Each number is 128 + 32 x the weight over the matrix's rms, rounded and kept within 0 to 255. Layers, rows and columns count from 0. Numbers have three digits each.

# layer 4 MLP up, 128x64, rms 0.113, rows 80-127, columns 0-63
179134091153129135068131109125159160174135132141129107132104142170130127147033085153104184143185135116148197092150130165093101121164128110180137077176110099131080038201118126093136082146105104
034184111106161132172081171041105153121107102137106126162112133131169115162153134157103144157142120158149118137162125158103128137087123162102094079150120101067211078133130087172156084181000147
125121154127120106153162144161133089168069130070149136150112164157116073117145113155135158147095136139152117089151127183111185105125125138156131108108138114119118130208120154078059112189128163
155108101040179149121150157126174095193115132125148164120154184151083144094131133088122102083075134097118106117168164130117134151080088126111141148173143127147217124149117115125076193132081142
126162029204090166117132128087103116107158083145084065153199088054142127109155140110111110142139138062098153229125165136074128113160116065100128143069131156077128158136144169145143098134131106
123157142122145142109147200161144130070104139077091067136158105156087140124148093103143113115179142084140135153101133154065135115091135122149125140137075084192107129129088135087078156142126152
142184109152108108134083135088131140123147141106167076165141078161120129141148208151077141099078119180194089147152130110103171057118160125068152158183116127133113110113071178092104057151168144
140139128168150102107118135091122111122116133127098121098172155161138021116136197136171196110154102081102112154133081172136115122107130144110201146133107122120162121109126078102095108112114137
166152102106197199154137117174117140166129084068109141110153118129058128085137176131115087113124081118134128164110116106150108078162129129047102100084105137105184062159126111152144146131108155
095191080136107202151134093145100117095127079133174109074189215174126065085087139182089164092104091138180151113086226144067112060155109104136137161107008184196187121162080074076167117179076030
130116075123113123226131176108170076162101160107103064186175122052128175142169082149114172126109133060125158102106154160118105137146168062120149124078105112169076088107156135188143090175140106
164121122168134114109116170101125162135138083141106081091125165127077075115097229118139105099125119159143123132107124081132104161135096149158160157130082118107131112140106130154145074115152149
147157123130107150140157116140074091084146151171146110171143110165117148085047120123104145155088121143148088099152132104150123113135166128126111136106151173138115082181113118081129149137142103
163128168115151144133131198070084129156115195117105088179101097040116123156093190129073174164075133100122140158142139115103157175129149098159077101038113090145139125202144148138138120129137083
132142070103114112171163093109128126110105188121133167163112171100193119124152131090095171123138109158076155163103160125143140076146173166126084143135114136131084159095136162155103119153124059
144106146157092150113177146143164163150082150109128159131178118123111118057111128141103146121149172081086122142092159180100069176147131101120115182074102140144112098096115180124151097112141143
112111162070104108211145120114138100102118114156087106155123177152117127120138134190125103123188083169171101126118105200150110094125146063199114175101100123104144191106109106127075162129159081
104143153167156120145087155154116118162168088093190152140167086069103124096176130118147131187115121120113086095096113151106113128138093107097180169149096162174186129156129103093160139152144091
114096119198125154135153142145135140102149177095128112143116140152160100102165149130114130124139121181202089108126180073081100095164170099062145117182154154146096124134109145097126132136161125
067078161123155112135108179082122108140145155166184067122106112205116112108096189061116100107163157110124136142127089125092127190065086142141069197157116153115112145139142128146134118188126085
119180161048117156111134100056162109142107172091093101115196118171089142110117136145149205115150222090118175157149103185071076092127105131118115084077112111178105198150125095101219125156124043
065097135156177162168134109098097143127106122146129157144208105109142070144121120100111185112108115102136120137102177149168164102080137098136127177097110144133110113178128077093085100151033161
136152150105118195106104175089187144159118119114129179122117129127091135143161157096097172192166121164163123101124154169136114142133145116156090119131108130100090133089113154155077111124161156
118119084138203123135102140077131146131127132105165160153150076097129104090151160124116119148147130069140072111148061138102112186150101144149152077123151150083106129150066151144112115097167120
129147089139117118109094124170135128189106134110141099165118102104147117129169144041123150129135159166180141116068098141097176082128108106130191141158113123147087101103094082157145154112138133
154040049181160141115126204143156060075110134121124154153147121060104147118119083134084157168115115110159171201121107154082155109082174183104139150099114081136196138134115140104153121164173098
149157167139100208080143187118077084172127108175129160118127092146140167126137099127088134191174113158137123117100104137120089120109137106185124160132082129126146064147113118192090148129080091
080120169106197083127120130147132134114150089124125121132128138105106130085169148149129108072133137152156147135147147199160169175084205108150087109094110150109152183133144109172112127108165080
115141118111165142150091114173162108111107123127130148154072147156154123165056156092151252100081165113192186101116170211134077120091115120111206174127110150146161141074074061066078111152135106
066160117085161187171122122118129143109130079116134160121073129168106112145130159117175183136216125175151097110104159117052160117145090124131136064135143156118160110154176123129123099180165112
101095093113109169177115195110122127160123154087157165105105101137122137166167123136129118075128126118188096154139121113142157146194153074136140082126128112135104126142107078129160161121165113
040126142148100142107143107146124099082166144104142124143104135118162129102150093137142181097103152137116178093078184103113105117117171091133158113113113175141154171125130136097120141163133148
065123140125112126132123100116133173136164147141121139115126111117158151140193154140075113136096176112232150105129088121157054183116096161103142168110177135111126135163140119178055092147177134
155146119139096188116114120117163109161178123118095125115194177143153086087148167043127136191137198090130111131127084127124144086072105163152126081070092052125117119162158144128128125103109106
141137134170104157076165162111130089161147133128095124154148153123169139152127194190139157097119146141131100087117161108075037135081047156123135148118144187177062119160100107080165214131068110
082111082137189141172090102128162089143106108134158185159162113120144096098103123127068154044077120103129151095099185166047143097145129092064162100121102072131099084138163145093153124154078133
157122136133134161073157105129173093149155094137126151110119163090118166131130124103144135139168140141138162061126134102150116115164142116082148150144068173107105078114106096164149189111058126
097189132093106205093137123153163090150126128163090124122108137148127085098150155136084121089154162105136079115123136095128154063139112140148148157103098164161173105209162126065106109139160126
089122103185136213144167127078085217157147134186101152167131166148093156125115156152122146166108085169124091146106131180177175120160123103141093116105061137137094164146086144117141139123106128
123087194140151087127185165119105074146129186110075131092072127112101083118159142082112113137150161115174128165101082132097122104148161119143155118100153155125127100137138126124120087107126146
110117108102120181208100122090085102169140143143078133081130155115112090131074147093128136186202173171122134113133132187119069094149113060080125155128129165143113131081090125134104115107152088
057083124083127156124161165138119130122109172102076155091105114198105057182148072163098164113143113089140084143045154176135115098175071096152156103040158122103139105170112144154124108159160143
065141170143098134088177105166163102148076141150057135146120107210151136142150130099115215087068163176138130118128102114048092149132152120168152172114112110136124115135023098148108144093095099
114157110161135158154152152182105077149128126122148162113129176181166097130127084102154152119166188078099158104121145115147100137147114139177114154167113136103186079097169136145139143121137131
156122101178141147163125109114089115132135143122100088133123139163087145124110161128135125087155113147075100141129148103094112124110160145083103158150126121175144115140107103114141194147123120
097193092098084118104128138144117141104176113148105046110132130128082164182145144145117113125142191080119162114117127142134170089165173107179140153166136123173174152062118072154062120121137108
111153144151133157103161170113122124119116121095150078129138139198115178125147137150111152101123135142161126088130164153132170154155084100121163095061100126148111099115109151080109143194100071
159078100147114103189119145145160075093132157109040075171131129115126139098106148154134112089139168153177162097164132152073087059176131125132098219077155087101110151163136113158097134145173153
# layer 4 MLP down (transposed), 128x64, rms 0.06, rows 80-127, columns 0-63
077170151159117128139100122108135132075111107112123170109155144143104159080172095086128090120069218151127166125102137086134108160094177115210130136132110092143138136060101143123124105157126202
092144171089111139126157159138140128128123149194125184113110180149110203170115117140145114122100056183082056071156126106156139175140099075101112137150086111137151070135128144143105147117108080
181147115116130142149113066137111148086231131123124104086124084155154138177121141194140101128138133133134128121118134095091135112120111140126091156125087122148156082102159140175130108081122139
139114151153125091102149097146141181156132078185089154092113102161163152165196111112144085145104114210138115145075144173161159147125157128111042080164080079130077083105129151131147110098141073
119170183126097158067160149108170113139113127187073190129101121103082177124130119134122136113117061158139095186170153149141183062113182138156135156086054106134176111129112086134017133113083146
135057085129092062157183096098107157128105103161129137094103099098166153155136176126157074135114086146111100133100072125147160117131099167163159167181131144118156117132121147195145132108148116
185189091128170109142166177143142093135118098105112128144120090107145178184135109104134130120152124079065135092163115127095132180159136116165053067118173083141079157095178084121148205100112090
170146135096057100136085170170148142073167119092101150117096131130145165159082106187129115096076064098133120081118141103111167106182142211135186156178164132108105090147069163128089133172132147
093121110122154098135072139211128193109132178160106154144095140137107101116128098143085115118080130162132156082155142094122109121091146206126202122128171146102137144091081105090170125167154097
086138143196103201108023102132069163076076121196149169064144168095136149115162129147155103128134086135043149131150163050127137174081147111124167153090086145152180105152162109129189067122110146
173088156140145155137158089118101095124122150143166149127088142159124100124072147095111097102150065163163127089060043080189129082064097153138129184143185110130086171155166182107149168063160185
070134129103163099125162107117167161160122157086182118138086121124115134115134090169116137119112143159117121158168085128129140097145140106101183110104124082169085132134134064124103217147122146
095120081166086152124105099110117143165051088137143139104119186168139117118096095127145145146130110132096173178147135173185145113153106074090138130102107095165128150120127144135106094113151181
141103087106057136131157160141090188123147106161137180158124072151131091110141120145172076113152099172098087111063153191127168143130159173116144117047123079128120142146177132169150138096147092
119121087123128169143115120151095132107178084165121119108184115172146200133066122178122107130123113095162139150167113102138149121112061128120162112125148119139119077090169120116171046132150134
109121139144181146129111095143147123122069114131134121080149112135112174106075171180162103123159080105144107135133097239142162129192169110103087105113134077138108129075185173085093142043127156
118200087158224122112115079136071127112115154125075139146135141064118151143153113115101146100134134103117114108205104146092179114136143172167081135170110125172129076160120091194119088110085175
131148175113111117093145086090090098100164198144094119141123117099152137141171090122114145151112181136063166168158133116137151078120149088142166149142166124176104083121111174109090115088087171
109121133106143091142100112081144154159031140121106153163141110115132146097125089123137144147110185111117178145165107157126159128090104166154142113100156138141135144174076107139162114112102133
166123163129158039110071120145149139099104097161200124039092090133084091129181109120157084108098124110108165132125161134171126132190147163156084116128160100130168131145149131116127127141085177
076130158113099110096099084202122106147077100084186119178159132148086135140128214147200077052121155066098168097141178134136099104165115130157140191021149115191112165159135075105168167147134078
158126142129123117150087143156082118142127097121070140107107115048153147161167147134085128134119114087107138155160123090150137119119138110178121127069167146182125173083125097105164133158134137
180102202123141068129155091127145111097153097075138073112108113112165110121131148182147061144116141166111160133116126121124116152126146134091125104116119093161180138138097144113126177131116155
159154146093150124173094124122057146123092125169136151125102160081065200217185098116119105133107076153086080123110178140146131113179182076144091117138109148178109103141125133103088154126098141
152105180130125130108152120154106138100132130122125102066109077162099118155079126154200110114130145130100115148111114125181139134159140158122092156123102083100161148115139177087102096166126182
164124156116125125116100161105157136121089148107146167067165147117137130108116148151115075169107037086099124181086139106125176173172075102126153213126126141062109064142127078153162173131157123
102115123126092157128142101161130171078124119068192090154135123075096125128101114086107086080117121137135120155171150114139136135096118093125211160146111152160144211148189151119135101120149121
208157126133086103137164043090103139171170098118109140127109159139141124183098110139157134131116112157135067151131084068082136093133099142118145111190124113188175117187125121120091107106115152
185150096109117118165150116104096107124103184099088095090142156174167048084194123131133096105171068136100095166174162071152090134107116175136102169146149175103149083190167152124111091133125160
160138179101074134111182140110097152099114135150085140101138059106135141170102077116090064164048116109143114178199178086118129152084103115113193104144125198120155176116131145149158130145110141
165114153169146151100104052170142111139134111129103117159129126121127168111136139131139117109152104120089106110090175156113132118097089159206125108071111169096170122186149184120117145128074092
161078163102132126185105143179155135156056160198185133139122139075125098095063092140106102127189092139093175153127148125155062145072075114132125187169155097119124102085113100203152153119126134
136114109168143144123138154171128124111146135166117119076075069088125102077165133072154088112148102128057151154140147129150114177116175151143124123134125186170149141105050132207146164033126163
157167143122107115129141164191079107127145144150117117071114100085114104148179124135190158134137087165110119134108123144094136104143150097221137125134100084144122122099019080167117082187116180
163135132113106122147106144108127161096194038117130172156116138090161141086104150098113166097132129112087138115195154158181172046067111150082156150145076129217129127064134131121130128151160077
140217126119134102118117166072103096107147154123141117111139177161116148067080113133131083133182132144121151130140082073154077145195149181119119150193136118113116130177088157102036159151121083
059153102165150129176099099095159090164078087094149116092131162109129119106143147139113115138097097140129118145195136161075152131151142143120134176138161101198117102187137069146091122118147090
104076153178124135120119109139130150122080094124146150081102149149141075056133098150162103169156107199140152093098135212171114135120125151111150055122126126101215148108162169145096130093139118
118131112171115108069099102079111082121100206183127124106112108122121152147130098063116113141142165107137126192107104094129079107107165144174126146114133089219158155137125118148140179172113171
129125135099187158148136096116114146107136085137158164086140113094103155112156095151139087089182057175112143137137196121139071150152112185112158149115152117169111080107105130170095145087111117
177109082107100138088183111116103143107128140125117180100136113188113169100128095134157169098073142163120097102164119183120122141165185140128126093114100043108122155131145197171143083120090147
136115193110092067153138104124111126134098120064158129156178145175106153126129182094152068078191141084101122144068153156078147099157141128075104137164171075124101158122156146123067137135165160
196102018141075093181047141169103089072189140095121116121111118119130133116185094132166104084181157164144126109152181168145147094152123122189085149096141142162085101098100151135136155119143137
109127133085112039165140118134148107115137093162132167114122113110113127090131125160145110096142159153101123155198188073166100092094159133108109126127185135160099133130154156142148137119169065
159106104076170108059085113182111152131123131172134176159075155122124167108146137127087132115106143135110107110142111105125158121124109176156129128098146134114125123121176120165160126130098128
113116158131123154136157137134176146143089104143125203102200164117124088087102150132106113107160110187118075118197097130140155141141135074120140114128132120062115113148055147142121050144187093
102047142121057128173131109219109108159086081123108103089111063075154145103154146104143103184143090116130159102120120120142113138137139128114112140147166131150169099097187172142210168105162125
103160122099202129100170138082132123134105104143163166103140115089115095087108124066109119155174100159125172160086106128127088131083124109135121106187127109134114159137091177099158141186126178